Part of a small language model's weights: 205M parameters.
Each number is 128 + 24 x the weight over its row's rms, rounded and kept within 0 to 255. Layers, rows and columns count from 0. Numbers have three digits each. The size before them is the row's rms in percent of the matrix's.

# layer 4 attention value, 1024x1024, rms 0.0195, rows 740-782, columns 512-575
096:171159124125125159136135094168164102116092158107127155144088126108115090132168118100163119156175140119149122105152174099124114131124130108159142127099203140137146137085131108149146080127116143
111:129130104099119179136131112089109158134137132160189103131144145156129089167102106159105119138127137124153088124142103079136138128144150145130073115122077170137162124131124105112097084111088128
102:096107129162142146140191108126118107160106125154104136162106150137142126146116082110141165088098139126119213143189114118157154146129211087132113179131140103145125120096117161148119117104168149
098:097128131156126108184163113140125082072111120131111145187135132132191146085142118104132115125119108100138114119139128131084146121155118107104126148155116143197148168159119104108151131119141099
113:137135145128120151124181131075136134066112116148139146130114105137128163123083114173145130108127115128060121128118144101103115117099091089127127147101080111174106140136110138094146152131121083
109:085138141151131124103107109139126147146119115098144151133073132122109148125132095107119170115163091119144091155099133122103116134098116149133188116164156150166129170084130115094089148107113106
107:094132064112131129129153146100124143100127135128143144136129153106134096124096109095153136128136100143132127137109093175153139116116128165151187144155097108161109103128124156120114153107117112
106:137100193097167152083146097094128083092093156158137129130097115093129141111148110081109159129155094133116144127107154115132081142140128159178146125192115104110153164156141076127098144128117149
105:118104129148107128193093148114113116188158122109117087114148132120173136152135135098091091116113146141120111134120121159104118180130106087137171148149132125169124219150147139151121149114141140
113:130139104114131189132128120131128132155147110139153108121127121120108158168096147164106177090130152145091181137114130112158138134142138143127106110109133167129137139135095119146140129129092155
103:150126096134136144115125124085064127114109123161138153114086089127127080179105111160135135134111140123111100138121138110124107149136115113139159124136090089141122159141086131106138143128096137
107:156118153103130123157160111136167112139139114145103164103159164092131123118151163169192130128142138136148170146126098137156150133104161098109132144183122128144112070089102162061129117158094127
102:101134156119143138128102141123105124117153160185106108162113100120114159127114097137112097118122100106136144127103118104119175142112157161099127142152129117106132111101112111160153122137067145
104:108142097159137147118154156113110144142139151128155154182129090149144109095157090102157162133119127128112112126108111129104146157130123125157158137129148091148157163113165118130081091145109093
099:127148156081081183143094115157189126180134121102133154109103124138154166108041079128179120157130132102101134154103120095119107160113140082132134145136124188143122158124172146158135156108129138
110:100138147107152183147142144129165131157147137152136133133160137136144145117092108136103133115169149115124111122125122112138129127119184091161108125118096136160147171117140108184111126112135159
102:122149129113119167120113109150149114128139153153107138113164122134118106140128064143139099119148135122157133120100130089157114100133171112125082105124176124159129120109127168130127145101094150
094:166117161106109179098112093132166124093148106116162146117136142129108118143133149116107148114166136126146094105084146066117109110138124169125112098079122186133120131147119112139130120149140121
104:158133104120133181137157154148149112122120139105153155110120117109167165120145156149142102110103153110142082119153122159167137106132098142147155138089188153103120179126134116135131149098111118
088:143110160185119168129141131111080137115151147107131134187111091137114124128159137092067112080078136104106167138132089110085120117160117120091114155143121110116142167093065100136142109123111151
105:140146091133132077125105100077027156130113117123151108152159148126113144120144113085110162164141132160123112132118099124162124119137108135114129125101121115143152135096099116102153080150160120
104:099103096114166139141143102143173116088127140122141088137118194142155157093172121175123110109095100121125106117155113100104137146141104145117166132131150131174094134111141079067128131157134117
110:121125141106124110111158156140111153136115140122131164068127144148129160123127185131160150126085122116114163173171141151185118108107077168123174140138096110103109101098142112102146173138135138
105:084099162129119086117137129174150154166134113137181135145177101123089111136096147117138084156180153133088099167153156150146110104139066118136100147138142135085094135104169153158106127144151097
102:158118127118137144110107154149182107104130129129173135093148110150155114146133174162142129150177173126122054105124121094076112126120117139139126095108113155147150126140139102124121165152152111
100:142123129157141095149131106127070155155115116153118113156123115119109106119136139120138133145125134120107122120119138090157134138115090132127118112173142070115127114123136147151137153101119110
105:135091116130123096137194137137134090090150134132103153177143143141140111133093109149147122103101143133084193108144116135124150109115092081133144144099144163156132124133150189102106142070167117
097:182101156100120187155110148115090143123125149165137148131135145136121182128129167151148079082115108163148137128130141118131119121132171144131136161152081126065121100094048112161119139137063165
085:160161125166120122044100141135076133099172128146142118138104108097151167086150098154150152125152132166101075125138141064132102133174108113134130117115107118134140129155108136101118121111112125
087:129129117139184141159137171149108178118098152169125122148126124143120144139132101173125093147090099122111143126166159152177136140127058156120131086143164117121154111087074117155124096106107122
078:126124117176141138119072175132143145117162100150149150136143121081135065141112140130139141145158122104176099122123134159145101179143151157145126153129161136105147095103120128127167152141147109
085:098151129058129145111133120111131148146096094124112142104121069156128175113130161165119145112146122106156112129160094104105130113110142136141135131105144147160140165150139139160082110166121124
088:131122106113133150174105127135108128112157136112096154104063124129111095156137147107123115161128143110142156127138119139184117147131116113096157060130105144112138125086130145148058142136121149
086:119126113147150106066136116136108123129149097129093119167124126097136149128145154095115132115160114143154145112137121065149109116098110149143138100120099122118120117123123114119130123133132136
083:127152105186142124078084139176168129102142112144136109104076093161134081156154111113131127109112083163170146138128121135136140134142126094119134151107133114158169117142157113143135097121166158
084:125096121144099104138108160087144136135141123119186119132141079159167082177147113121134139103111101130118142119139117153135178128113080119116137151161141156165123129142118108105140131121078141
083:117105111140152169073130097153092136096139112113168152086114122152133036156170146075088081123126140118172129168127111058108115125135142157147137065099141143136132164124130150124125112114149109
085:099114119120140144219120139181104151137147120113122114129153153153120124067140135104129119113093153116112130120149147131150113151096083123142112128113166122104108084118127109137144140117113139
082:169171073098122152121135130113088128109100137142170065113159148129149093071150139141142143131120096114123112137127145112133103111145134126117139112120161089158151116124128111135163179136089115
083:174110129113135156081125179137125154105128145126166084171185104163159110157138098143163124119139123146175114112144132126085147129071092130151083113171103102125145170081112142118179125132135141
082:121118145123129136138182125082177115089111120125096183104137176158103169138135094147124150132100096141160105144141129137172136148138140119184086146155147187121134179157126137150147083142101128
087:187129150102123149131090127106122104144105144147136123109141118129122135185171124112103135106088123136145102120143165086104179116144149108148097147139153145127138131123132131165104146126087124
083:109137138136126138075112139165132121124157148127138140157113088125147105172152094122108113142172152136120132156134100112132097129122132126139119137132088166153126136137195123107129146108067123
# layer 4 attention output (transposed), 1024x1024, rms 0.0176, rows 740-782, columns 512-575
099:105146117119151163143161135078100127123163098139114113099138129062133074152124131093096145136128101146121137105131125117129094105128125105101154093130157113150140148152113102103154167142103100
119:128095101073145117141171113092154131098119105124055098158119152162149182139147113194146145115096116132127106148153132166195096113154135126101133141119151105123112103131119108135132124117144112
099:112107092165168129117149116123085136096123119130127107141152182102100155125131127139124122138136168143112112106188117116116133130144110135129139158109144097142087091118117113164140076129129094
099:142168146118099139149080140165098144139177139148100090120112102128141118117111136140147154126127170157118134111148149148109149136114146123135090068104115177092103099121105122134122180096107148
114:169150132101104190142115104111106149089137107119102096137113116087111151127137091123158158131174164136134127143104124159195117189172160114158114135087127131134114118162153119137103091131140131
112:156097109179114111123127125178134141135116098157150140134173173126130122175103106130089127120151090117153144103138142093130126144106104092148128099132092151143149137155112138139157153150146122
114:123164174146090146132123155138161134110118154100118105126103144114128132147092141133109157134150191120119127117149125107100169155125142098131123127150105103143118132154160145143115079116147081
112:164113102135147140178142131102127139125176131143106102106146148087081109130103147148122169105126111122142131130134150164144119181112116133142145123129150128145131122152141080123082130150122190
112:128103113128123119114126124139102148138089158152137160164208123155079181137154122160149125117097121142126167099149137145181087142117190105152134135116142148109129115086123130113102130077176121
112:128108087124197109160168131115162106111139125122112169105143143165152124134123122127119115152083126123105086133107147137095136114117111169079133103150145073157127112139103134153112102151138154
106:087158208152139111107138092127097111099169143157082061100129123110138146131166133139127148119100141138140134135129125100094150126119107100137131096135146107145102136123179069102089114112106105
111:146139092167133169100153130127142141106092133150121138153094137115100126134138105108157160150173131111101173133119152098148126149097163122162129168128124108161108174167134112128109137125177100
106:133104120146101079150149128106138110140119146089084139119180165176125141117135142194090123138075122140146099088132139143120097157120126127135085132119155134119152151119145147157113132120127127
103:153173130129152138113111129089122100085128161123081110146135142136066144102134094062141122123149140116153182110100136140150124120133096140163168123097108118178107107113097104136154116131157126
100:099089128150145121163139132126085142127095137166149153154141159102069154121139142087106104126117143125104142096163136123126126093130116109147161132146125107180110112102125159111124125109144114
117:157070116111144133163145153129121114114108096112150116138140123136150150146142125144144100105125143175105082108112145127115149088150152112114183133099148090148132092149107117131152141132098147
108:119113121136189122138161142126083111100145117044116128068127074138155138108074097115156129100090121154121093154117153128155117131106122150089168140084134117136127123101084141136148146112082149
102:119125093105151144153077147116133162146168117132134094113088112106137130108148173142142132059115136138114112133137153121138118135132105115107177102119137101125108133110118074124097146108120152
109:125155126078089142130128110118115134072117130123110151161095110076117144134117132109088107188165107121091129155120129141140092155120168107147078116129126141146166155131171153152133130129138079
095:150149154123126084184127087106069115090139123134113125132142132159121151129151097165089132142157115120109102125147117146195126148154140112135098152069126203132141124089137130146142147158120116
105:108137144153127106089122157108133094114097148156111122145147126152188146166126128135133110158078128118165149149163147102071136129122107149113142103140148122098104098140086136120138109160148128
111:109150089153140144149128152121158138124163135139140123151139139102130155108112117128158199147163163121131091143134140157147145171130175101108113121094147134162143139145101106128127095140157146
119:127138121105122171121150072075128107089105101107136136150111110081131138168116094091118145197178135078153129168134132154138123153106174120119098124137151111166140116153130137110108116173140122
110:138094141094107140117148106113095139139105120152111163158105135092109117142115137098114098136100117127141120131145102111115110102112135114136166131152123131167147109143173144122142112125114112
107:121147135116156148110060153143127131173134103154144088112084101104152120106144151095150172091142130159127123152112117087145120107139108123110178135111114122112114128112117083080085133121124168
105:095142154146147137141110142136145149135098113090142125100104099125150083128105167115136120174160144077113103168140130108093143130119127132104123157057117128090120123117153143149171127106116097
112:129130138106098180103122148124163182117128127138128090176061149080145124130114149117127126120184177143114140145141112107111155137122122144105136126112116127113102122123153103134135113110164128
105:129157136156157109150129080155109133085124143115112096154133112172110113096124081144165113140131133133093096134124138162145116193119149102142098138166169098169149105133113113153119112144142150
081:111134096081110105189098139145173133199112134104121112118115126120115103174141130139125150106094120109096166146137152158140162147095138160155143143136132119088110113110082114176114128117136084
084:132136122113133109132163113138126094112127113130111132087125140108135097133091173117100133138121165144150154139125102134075121134156163107134086150111119162149144203134165148109156113163114171
073:108102139101162129158107086089114117143124100141156122104092102155125186159165147104102091144130104152095122114131166117115116103081109121122147158144090100127137124111123118118128082119142109
078:151154159173093118109145077116157139160139106120161124152162134094143091109119131138137104116113118191118170176150149151137099164139125097116123110186128171079127080114133106118142111091119169
083:160162154112128134099131163105121166135124150133118141132160139158153126112113083120104128160155180152162142108139094115078153107109121190124146147132141126144117116173151136121142116130125094
082:124113128133122133155098131091110140126147118119161137096166094163112092088145107082119123158136118129126098129128131143141130133129149137122184122161127131150123109160143122112132100136114105
081:144116136076150151111113111113133111126095128152136157147147156136154156086139133161123141095137127157131130107160156121138145132091128140135123106083139095119093141096113160118185149155108134
083:159136122141185141076188128163107115134122111095101118127116174083099129083131126120107134142129145133150118155141135125122102078153140100111146132142146093150125147149162143170128128143136147
078:119126123147161105129107127096139148133126124111111131157108137119103174121111100134142143136160098108123132120095138155160116099140116147120191121118127083129092087126139110136129151128119094
082:128130121121127097099118101079101119130100121139106126126109084127125119150164103143126126173121092136124166131136093110119119143148141102123199111121134131137122141117141139107146122103166142
078:115094146109049161173140144153176176115121150176095200141110101138137133180090145129168104131111175148121151116138128126122151095120153117136105098144104147078102103142154147181155115126111112
081:097158126137153130135111141150115083128115074101104145130108152115103172111138131131098098161093156129107126103125117119199081157117168121116123127108132122081066081130101180116154115140130115
076:128144126116168109059135151102112117137131110138130122135138145091161123133109113147115151147180119117128134115092113158097124080153140163107120129137111122150104095106139117112117173118156161
087:092102145140117132151109097098130145102145072083088116103109153131117100080115146146142119142127111151114115143129117157178097152151094147136143089142139139083119128135132162106126057136157143
078:142141092129171140132122113115136144141116097152101138104131157145172163101129121071140098112125115138102145134130143120130140111115116135123149118135138115109123125139084112147123078119132126
# layer 4 attention query, 1024x1024, rms 0.0224, rows 768-831, columns 512-575
105:104117124126132086130152130088187182131105131118126133148122131133137118146108067150146104152128131146137143095160159113134086115155114117127143082125127099145122151136140162144132107127140090
159:118139111123159140135145088154113101159117127085103127145101145144119151139146119130109135092127137150148101118109107100131146161115143136136103153095104101124141122094128108123160118110135135
194:137108151125101113115105147131152124105149153165119125127169115119149106116101145123138129148127101095118140132141159144111119088148107137136140100162139155109105119159132130139120125145108128
135:135140086157140126120137108144117142176107110110154127134097132141123143136111090114135134130115147168170112092132124111118112168114172108134100159104130131134114125108129142098120129084146150
170:130146098126167139146141092114133125146119108093134110151103114136125150122143095146097156112126153164149115112131115091128129151112162121138116149092153116135125118103126108125130127122167134
170:123138110126151135122121111124110114145126112088122123141084127134141140128146112154098129106131152154131110122119129089128116163104151114134122159088123090130121131100136118108146133107166131
168:122118131105124117117118157130154151114129153150127126134132123112136111119100120131147118172126120110116119136141158153119125054148110120140137087168139132103113118172130128156086122135113140
164:161108155135079130143119146159099104117110116130146133105160117154126131105125177110135131145132115094101132158120140148143124086129108135117118106143122129118131135157144109145116128158117162
197:132111151110110125125129148135156149087128155172138126126141131125140111110116134123134126142133103101116147146132145153103132092147109128134156115161120147117119119156124127147109121151103121
181:150124157110109145124121154135140115107129156162145144117153125120146117116122152115134129149132119089110133151141147159117136084151108130138158093166139142110120121157109134153110125157100130
193:129107140117089124106121150151134149114118159168129128104146128118145098133102142123138114146123101098117153137148144162114141086147112121152144092167128155110126121165133127136107118141096132
111:139114154113119130145157111137146148123163135154074137128160131096150117133137125114132080164134092115106080096116142135116186127137130145147119115081128091145154102138108122130133159112091157
101:190120120152125112164115106133120125114126111184124150109138152179124150166099087129155160125102156137120136117138100106117131105129180124119133124118125116110076128127156146170115194147082092
158:144155106108145149128104097115102128136116077104152140122101123112117144135154114128106139126165158147149126104110117136148115168110172125122104162094119124136138144112133121107129128127162118
176:139170125136147143132129106120100103142132093094131139125110126126128147141136099119131113114136147174130108113127124106151119180096146136116091154087143115137147148114124131101173127119141137
100:157136185139125104124108181108137112109133115152123114106181105120100075119109124132125103155152121094118130088112147152176205122118079126131162143119167153104151096124120137129167118101108127
092:166148139145095141140133133150108116130138128137139103100147114154149125145158135121140167101127109127120112114111120113102171091152163180142129126162117177103114158119131133130133154100164131
100:137150121124101112164119131129148102136120146147149155152098141169111107181152119124144129166123152103135085124118131102122087119141177121134157143123112087140140104139143126105088115123137123
095:121119128136084144132130135107128134113129096063113111097133103158101158134133072119112127100132147134113148104131106176150146162102131125103111150141139090137138119131155173156134124123146154
097:082116105153117172076158131146160153118119132113128106111126144155114093140158106099065104118133106148140139124134111145119153127133119140126135124114148083179155133114143120095112176150121168
115:149123120095097124146129093110156123140095131152127153126112117121134093122153119124116135167150137092146124139124151149107091084139205100131142097127117155122115117162142144169096156116163159
136:130149118148169146126123106129099128132155091082135114126109119160125140152116137142118155105135142168119115114137089094143124183105139128106110172103144106143156128108127149107149138103160137
095:165148168088131101123120114129163129143121130200134136132153136116123130144161157099131134135093151100133132121137141174117091114151137107128103116129121129086085115159126091086093162150132140
096:128125164114135111133096101087136113165115183147161183173107104066146111122109088175107107152133127096118127165111159125138068101146157093126092090103112143105130152096127104134105131107136134
094:124083096156144126126127170142143139129156128155135106169175115129107098165136169130130168124098125118129142108132109159118154081158125109142155089146136130079124167157125111140126130146113103
107:169118170111089126111101147108174118118102135201127130174101139091136144103146150126127156121086151086142151140089188122122112111150169071114145094151113159099088102123128116123093120125143133
095:087138146147117099131090150101110143150119111099134140105157113154119118087083159114122157144161161140129176147129100174174153192114126142132090126108124095154159159100127140102134151117148093
100:148094128136118109108112155121138128135147156166164202160129129156144129092141175146103152152077147104160146140081138153123114113143165117135163119121081136080089105116133099107113141145100120
142:126116137133094106131082150111130138133118154157122118101160108131146111134116137142121136138149121086130139129113140166113098108155133106164155097147122126092121128175111127129096134157121132
098:167133106109071127113150087140111105162081158127119103087156161110095138159137171117130177140157120156142120114098126145084111106151112087100123135124115146118077100154139125132127110068158136
103:152167133147144116149143155077126083115084129126109161122127150110125141094118074117158134133099157179100144126112137135160099172140161139120108122105133134156113115095112132119153124101141139
107:106104096147066132151151102174092122136130137102126106112145091145094094110128166134164125148129107131113126154169096163172156162122117135124095150147135124164133150140127141150126137111136109
104:148089143071128104158171111081134096134090134183126079096118104144153190138164125129125128155110100090123115127077127140111123126150141118129158107123114117125071122129147093117149108167135145
102:114157116144162151132139138114149111130124073109135164126108139142150156107119091120117123115148133173104139119130128082155139174077147136102118153119124138158153142080128144119174112105163171
104:084125107114114138144114122153126112154091113109104135106091152159128166084101118132120143134131078126103118129124129128106107087130162134124105147128103146084136140122152173124131091146139140
101:167161102161168162125140132144106105128135116102125138177151144096095126129093107137123171081167127168139103147153114114141142158099134112139094132129105171179159157101101122151141154119147169
111:128075173131080106125091134132124167089105138122158112068145063164131112126151159134133110171153109080128118135092133135138178090158135130135165115176126120146098133148177149143106153150121103
097:129126095115119108139151107135134122142115130161145129134100138104185094139115140168119179100110099122182101130134115121100094087167131093158139131114113168094110167144130158147099119141125127
101:095104132130105100148099157098125152114126098080130091079139149160114136091105140098132100140125138111091150155129113139143113144151101134106145104154116123155154113142166137070122079172114126
089:180118141102136112141102120139161132100137155152147152151129102117117121148147188164126156135113147094173126146125128146088119105156139115135130136147143154085135145143146120138098144136095143
108:142180110128168153180126103076126130102123075109108134122125118102142156134109089137117117094168099155082131118119097075155131167100120172096128167091132124142130112090101130120179100101146147
130:161150162130119123106137159166150151115142173133102127115129136097128098174110134115123105118131117110137151125103131113144135093164088105150148090113105133139137097141114136122111172102100113
102:131120124090132118146137060137186118184118106114120117136147133153088174166137126115100162110151101131105139126141129092130119134095150122140118117140135107138147139107122107163100130102174159
088:079138116151158142119148135133127123133119106120122134115129162144149153094108067102091126143166068127088136137136138096148110138111113148134139144131113111159147123070121149111146115134169134
096:098158135122111151112082084154141130137115136023135109115103131137112142103117133130102121121141068167116111118113112127126103142120150116165126153112170116139115078105112144140111191138157186
101:103178126167112069130111153131193152157114169107135103075161099140126131108082105062142111130159126154124138116143144151149119141119151131107129098117132076142117107151120130106130149066119079
099:128121139157127148148081140135122117144153122146124147126150131145084134117142159145163103132141129116096150134096091143079179141111142125113110163161134104157165155136131160099117102138082118
087:152117145085116100167100150152121118121162132142123153147091104113124091174145178139169142114094147111149124126121132159112114097118138091139095137118147139100126147162148130128077112140080111
104:128125136126121139135125155135126127113123155187111135123129161114140114142111107165164131150115161088134159130159139125115145109149117125106101130128136124094108119146120131102109053113096117
105:122122135106128123112187208124131103134175117129123103139102119166122138108178102103137097139121158171101093140121121100153107144149108100139137121098130152144110117076132116107118141151154174
096:087109105116115123112128112141146144156141097089126118126111102157107143123123097090097117128168089142091115138146139104118112131096119152134163137107108124149130112108138150152132186134141137
107:129108120136141134121148100097134106132115070167130174168092153108104164121137083164121159113151169155105110142109110122135150145092146148124115148119147141152128170085138141126148148175143132
136:128194141155155137135159125108130112122118091109112124136138102110135157137126120132113118108153120158117109133117107100167153188110130158132131145093132120166132121085102100118183132113161159
093:110172100146164146155125080122096128087085117134123143130142182077124160129087107144105144116158158138136117140162111115148112153123128166102124131142118108111141149135117146108139080122137128
088:191123123141122125145082109151145114100149135130132164133094113114139138156136148158145101141101145089140133151143134146094126083176122118159098127139170145119125175136156107120083123161114132
095:118103083097118127142150169137112116101143128071179099113079120132172119143180145123129159143077129132110138169154104129138096106125139105120135113099119094120138074114144110164081116097072142
123:163113134108086126140123129157131153117143166140133146130139111124157092144128175144131126181122107094153158141129149156119120080160127113175134089158120117091116131165128105152106130149078111
087:169090157095142122115091117121136119130142133131131131142140088125120104162133179160162118129076149122154166112121135171099109082140146113140118111129145135122108146150139129120099123127102118
087:066159093131141139135180093131116138166102078106117157126144153165125138100102104108076133115167082141095087120164128116174136129120110151135140142116123108148159123102129116146149149116159147
097:097123120106124161143146122121117090118111079102139136119130114143156146099148060102075127120157129122082128150153131102162124156119108151144145117113125129121107124079125095134140169169150132
107:096126150105092088117116106156128195149129189124124114096150125109144096164123148111142130160109112080145126116139145155112133125151118084141101119158089101110145125174154135087116115073086100
115:115159132146153151107153142115132125150132078111127107116131095139120165109183083083127119123158141146087084124137129108186113178109124145133132122073104124142135114080111102133173169129158150
092:146092113078104098157131135146124098103155146137168139128124116133128120151134159161151134120108139090131108108148140133086125064138131121139148133126147157075104154120154132156075078145086131
099:109120142101100098128117145174137143149148122065107087112148134140142128122127138103119118100154130136115121112139107137171109160106099124121128106117102154132132082098100099133135156085163139
# layer 4 attention key, 1024x1024, rms 0.0219, rows 768-831, columns 512-575
127:152135137075120084150083146136160127116113098112134152102063113088171150129138091130126107141123062105140153135143139133157068129135128130115167147132147135107105134151143105109151144103132149
104:118127136109105108144137102132115104132150099107138142151107137139131158154151099108156163149139106162139114107145114115136118163090131129157130139113115170147135094129113147060134140115134160
120:127130153116117144160152137136148110103133105109099136110142132131123153115090156107125085111161111114134133064095108152126159113074106093135117131172113116142099110176150143145109087176103138
112:138111123146116118097149122122127169139127156122142154158144162142117139152103120162141142147069157132125139153156126154145140178124159086127145106138155159129088118091117146151098121097138181
094:125125151112131134092137110112129113140127116134138159131149124120127140182111106139127155135137123112142173129138143134132112106113142111128090133087120115113119143124150151080119120106165136
116:113108116128112163192101176156178103130156095137144147118113163166139165128114122132149094107117089134159144125099107120127122110100128158129153141151112134137135081144128104115103146127122131
112:151129129121149085129147139126154132117125170134141141147116149120132106143148140108142119136174128125103145129126164132136086137173137138151137137114145140131136115116108110119135127131124121
099:139104135100156118161143158129132138087129130148149106114158124095132110127135114121139104116108123127142144155132143142132100090159137126139133130121127133146099172154112126161125117148089113
120:166149138137153164112162116104116120156109131117111156116151128140157118133145144081098129125153133125076091115119128151137172144141098127123096101119130088144179135127101121105187109128163144
097:155144163123127125128097101121138127106092131099112103079117127103101120129124117125111102141115111124139096134119117167152136177125104131129137136105135135139124124180119145103172105117086137
121:109103156097114107157111130143148122104142113126173123117106123124138117147106169124145103147101109117143101140090161177143116126149161125097170162123144162121137144139103115140059115102096133
114:129138154075121112098130136114135103111119174109160141097162107102118142115117158168137123101123121098156157137181193160105131120137110128151114134131132136168135156169128173153143113118124096
116:090128188111134120174137136132150098146158119142128129105130115136095171115096161146130100116133130153151102133115087169143125158079087129152113138171113109137130115157131139123114118131094105
110:120081127134151134121128152107130176114150112175139134150129132089120118130133111133162089157130118144152114190120138117133118114130126131093180143145115158076141133085140135145098128110127074
108:133129118134123110071129129166126142138154146135159113151094167130111107135159140108139178134119114160125101149081135089133124097124163164068186147081107154101141163053136131107094148072175117
100:139164130154149139114129123126085110161132147113104109119117153140130114151128122087135123147146156110107120121128115152096139134132127155170105152104129095103137184167088128126177108169133129
121:141115126135136176147160116107080111132120079156101093117156067155130118115128158105124126106164142117094114096165154145120170142108103142140126132123106094134162177123112127164186140164107116
120:119143138116122132167105133114136129084152114136137111124136145096109139133122151150121105093123107105158136129097096114130137119118136148133115109158098124140093107161118095133090130150099076
104:102096103135164147134181088117133149164107056114092087141135130090093089159132084105130145157168141146126115133148117133127105125126120124123142184117108156130094152114137174092203126116131138
095:123123149115089145146108128145139125139110139149134172122113156165183095097090171127169128143105094089145127071144130147119140121159133154158164124125146115096112094139074129137141128109143144
095:136114145090114131117088131090138130108139148120101087115160144069121141109115095150141094118144123135155101158097152091142121106192110134120119113125148110129090144140121162135120087138144124
105:089115146145137083128123149179131149161110152079142148144113155164130119181130149081165160108073125129126133121137133116119131158133165126099146135124108152109136102104136113081146133114148139
102:139118125110134117145096144133109112100109115126118099092149090101107162099141111139117109155142095145137134139102093142150138103132054093160146142125115122144096137154136150125139128145096122
099:113143126148155130132125137088107122132130095080111133143117103084091093128117119127108114149170140146146097165120163122134105180143081129135116080121076140139144158118085120109123096120144099
108:159150128140099164168154138128146125109115157113106182115178114162130151096089144120134146112138119118106156076161099149113164124136108115156114093150150120128104112128115123163127135141122123
090:072144140117129107131134146095127127120146106106116089159164149129076110110122103174098119117123158149158120140086117103121100146147117098133123141157114108157146115137143130152112106120135106
099:162129131099146120097148125164136129116146106129119116132097129078129140199140122127137145088122120109084159139118137118111161116173140139165148119100156143098130156123083110135144151138129141
109:127125127070113114078111126067141173109135128105157191124112145119159149171141128138114141163116092128106148148142179142111101135137108113143138126100169168128155113131139138138126132119119141
104:113133130106136138131154139074129134050135113142113078137144129125124117104115145167115106188132130118140116148109161108142149120170107145121105096153155128108163135109120129155103082116146110
100:110096137145133147145076141152094144132153106112117104146136135160107087148127121131160113111128118129130092146160113114152127125106145169120152127133137130129082119113146127107100124087159125
110:163172132113120101051127153117154127177111136119151121116059116090173106146145126125130118118142136085095130161114152118119034122140145143130135129110137144156131139122128119073159138113156163
103:144133120136113100107147116134157151136113147156176107081090094101157149114126157096109144133122105123125160118158125141131137125150166156124194159123132146112141141111140110149136129109108089
096:103070144124099122123137136087125110135117149152112102157166134187149096121139131143127127151140145092105105136102146097127123084203121148125132132135149131142067119114176109125106120150140122
114:116097109129135151137131089142138130209142101134123144130094098176122148148174096091097163121113135156145122107122081147119089138104127124127113152089106130132175110107112096059127132131126164
112:100115114130153125117132127103167158133127145144113131092126129162154110153089100125152103152120112101169125138120111121105116119164150124102126145156150137113112105103188144128102098116117140
102:099143124116161142064150109144101139151138110096135136159162143135083129139108080133138114090139170150166140111188114093091124168141142115099118140112097128133149086092133157120136119135095066
104:125112120109138163162126158069184084085120110127110095108143130150158126100097146125126113149122115105112118135100160128139155111144114153148154142129162102070132115098132139143113138126109096
094:097112130123155142144084139133136151123127099104087158158166157163085100118135133128164128141100136156127101143121117119144151147142134102143087115159137130126128104110165149086133123122166135
113:134145117100109098097157106088199132122113175105137138087132156136133131095098145141155166124102108097146151126108163108118109098158147128168132123149172111154129090080140133171097122148149159
099:110094117161121135132112142131109143177152096096127126154118143104059104130150145126155110158125139158112062152097126168187147164156124092109107122142095122134117143121176161135123086127123127
111:116153137135157118107140117131090109115106120122145155122142114130136148071170127096123129118178113135090145106118136120117147111134084126147098128077114136132162114115088123123153168123135131
115:100132140100098122069089150171142175113137077116090171142135107080125097154094137101105111139127130096126153143096136150127165141131120113131155124141112184126088096136133174099084070151106153
119:148125177136144168180149115164094091141117122126162105118106107125113139153114155095095087103157109159143121117085069136166139107125147129088170114129099167110144124135096128126106123157100126
099:142153121142134154108160126156151128112092162168103158094133122153123144083124104173130129102136117103137160086145122131103146119102137152155109141116120114101139097131102184089153173125115132
105:172122088156102134099116143147131136137142114164108164162094139150077138158079107120140140139123108138143151112141133147149182125145120133089130133184157120116145107078143143167098118150148109
106:168176166166091159168114139128145137109117143164137134118099135127145134150125125111144086123108114066087131100159155152127134103160178163120176118167177132145099101134122136128092175121140109
111:115136141101120131089138123127174115122155142123053095096138115094144080094093108136157125159142129134124179139166129088117156098176092168171142127137114129139118148107152181117160094147058085
102:117070112130150140135128157139107138161142113134104131139119134117089106146119128131097097154131161151092092160102107118137111118168115099122086158174118126152111159098155102145104088146131141
107:095128199107154100101150137137145110074125111110073109130110103091132105105128089162137065142128159130104088167107091136110064145126102112095121125101126139137092135140120154080126093132111163
102:163139082122079083141107120128141131120149114154140139162093141160129145123158129166103139107092119107153165126103156105088078114115180136151098150123131119154125079185110123118122169112140166
107:144103078138107126149154093115182142123113133134187132121134158180122173153106123108141123115101106116149156125164122156125146133127181170118169154164167127102158106073100153143096127088138118
105:144103135109140115142165105111112124097107133135146114127123115130118143132141112138095181099114135152157134137131133103089126084066087127172118127120128112133127116138114113149173157146081085
110:149179121148133161150138146146112131134128098135136127120117116151119136133170108087110135117163113137138148109119149090118108114120140126150159142105115142123200103122058075088149176129139098
125:121132157163162144090147117142092122125128131123118145129140116089132083088126130115127127166195165147120112114129109125122131134129067114135156127090086111153108133132134149087167140149113164
109:128111116144174159148128167098130123140168084145086108166095132075120152116103138123065096159156169134141121174080103106123115133147124122117119139133090162131132181138144097125135124170161135
122:138109156121101104164110165144151100146160106108167170132115138144123154113145165104125104146138099137110136135107152176156123161146149107134113133125108132109146099140162152141104098160151205
097:096103125119153174106115137096119152141147119122082116105153085154145078119120149109117096148140089144153085129128142131119157148192126163148133100135140096106140144117173158141118108166147090
100:117101148121120101134092161144088129154151093146113098145096094105111094133086103098125117149118122139158098178107154136145130148149108132114103104153106148135104157117152109161108087158124144
111:127133146141107158120136115166112123112120140104114117106159102150130151141111153124136142107130105116120133093175092139148195166093146163114132102104146104113146091140103140093137151144122096
106:126111155128117128096157101093140103146115164138157139130138116186120160095153120123100180081132152089139143099100133108105144106154123118140119108116127083105143135094133135192106147153114131
098:121149153132094179163103140133108117159160113098098122103139091132159103186115132115153143190124122109114074124165126140151129153146119121124153126140136132161132112138142153098120085110122154
100:185171123123100101085142112105138108103095172127154130125098102140123160136153129094119139081111126077131151123131170107075140115109158119139139120094131110132172108140098106142124178113121099
103:116080156125124163207127153159123108114125104119078113118194124141078116126131117142125108127118152103143095116080132123150131137099114101160061105156108118133089112161146137100109115111133139
111:151133110131097076130136102119164153145111105129205156117118106154132153140110116123107129120129094127128165108132178126140055102121170116140145143118110137146147115140119119139082139086159137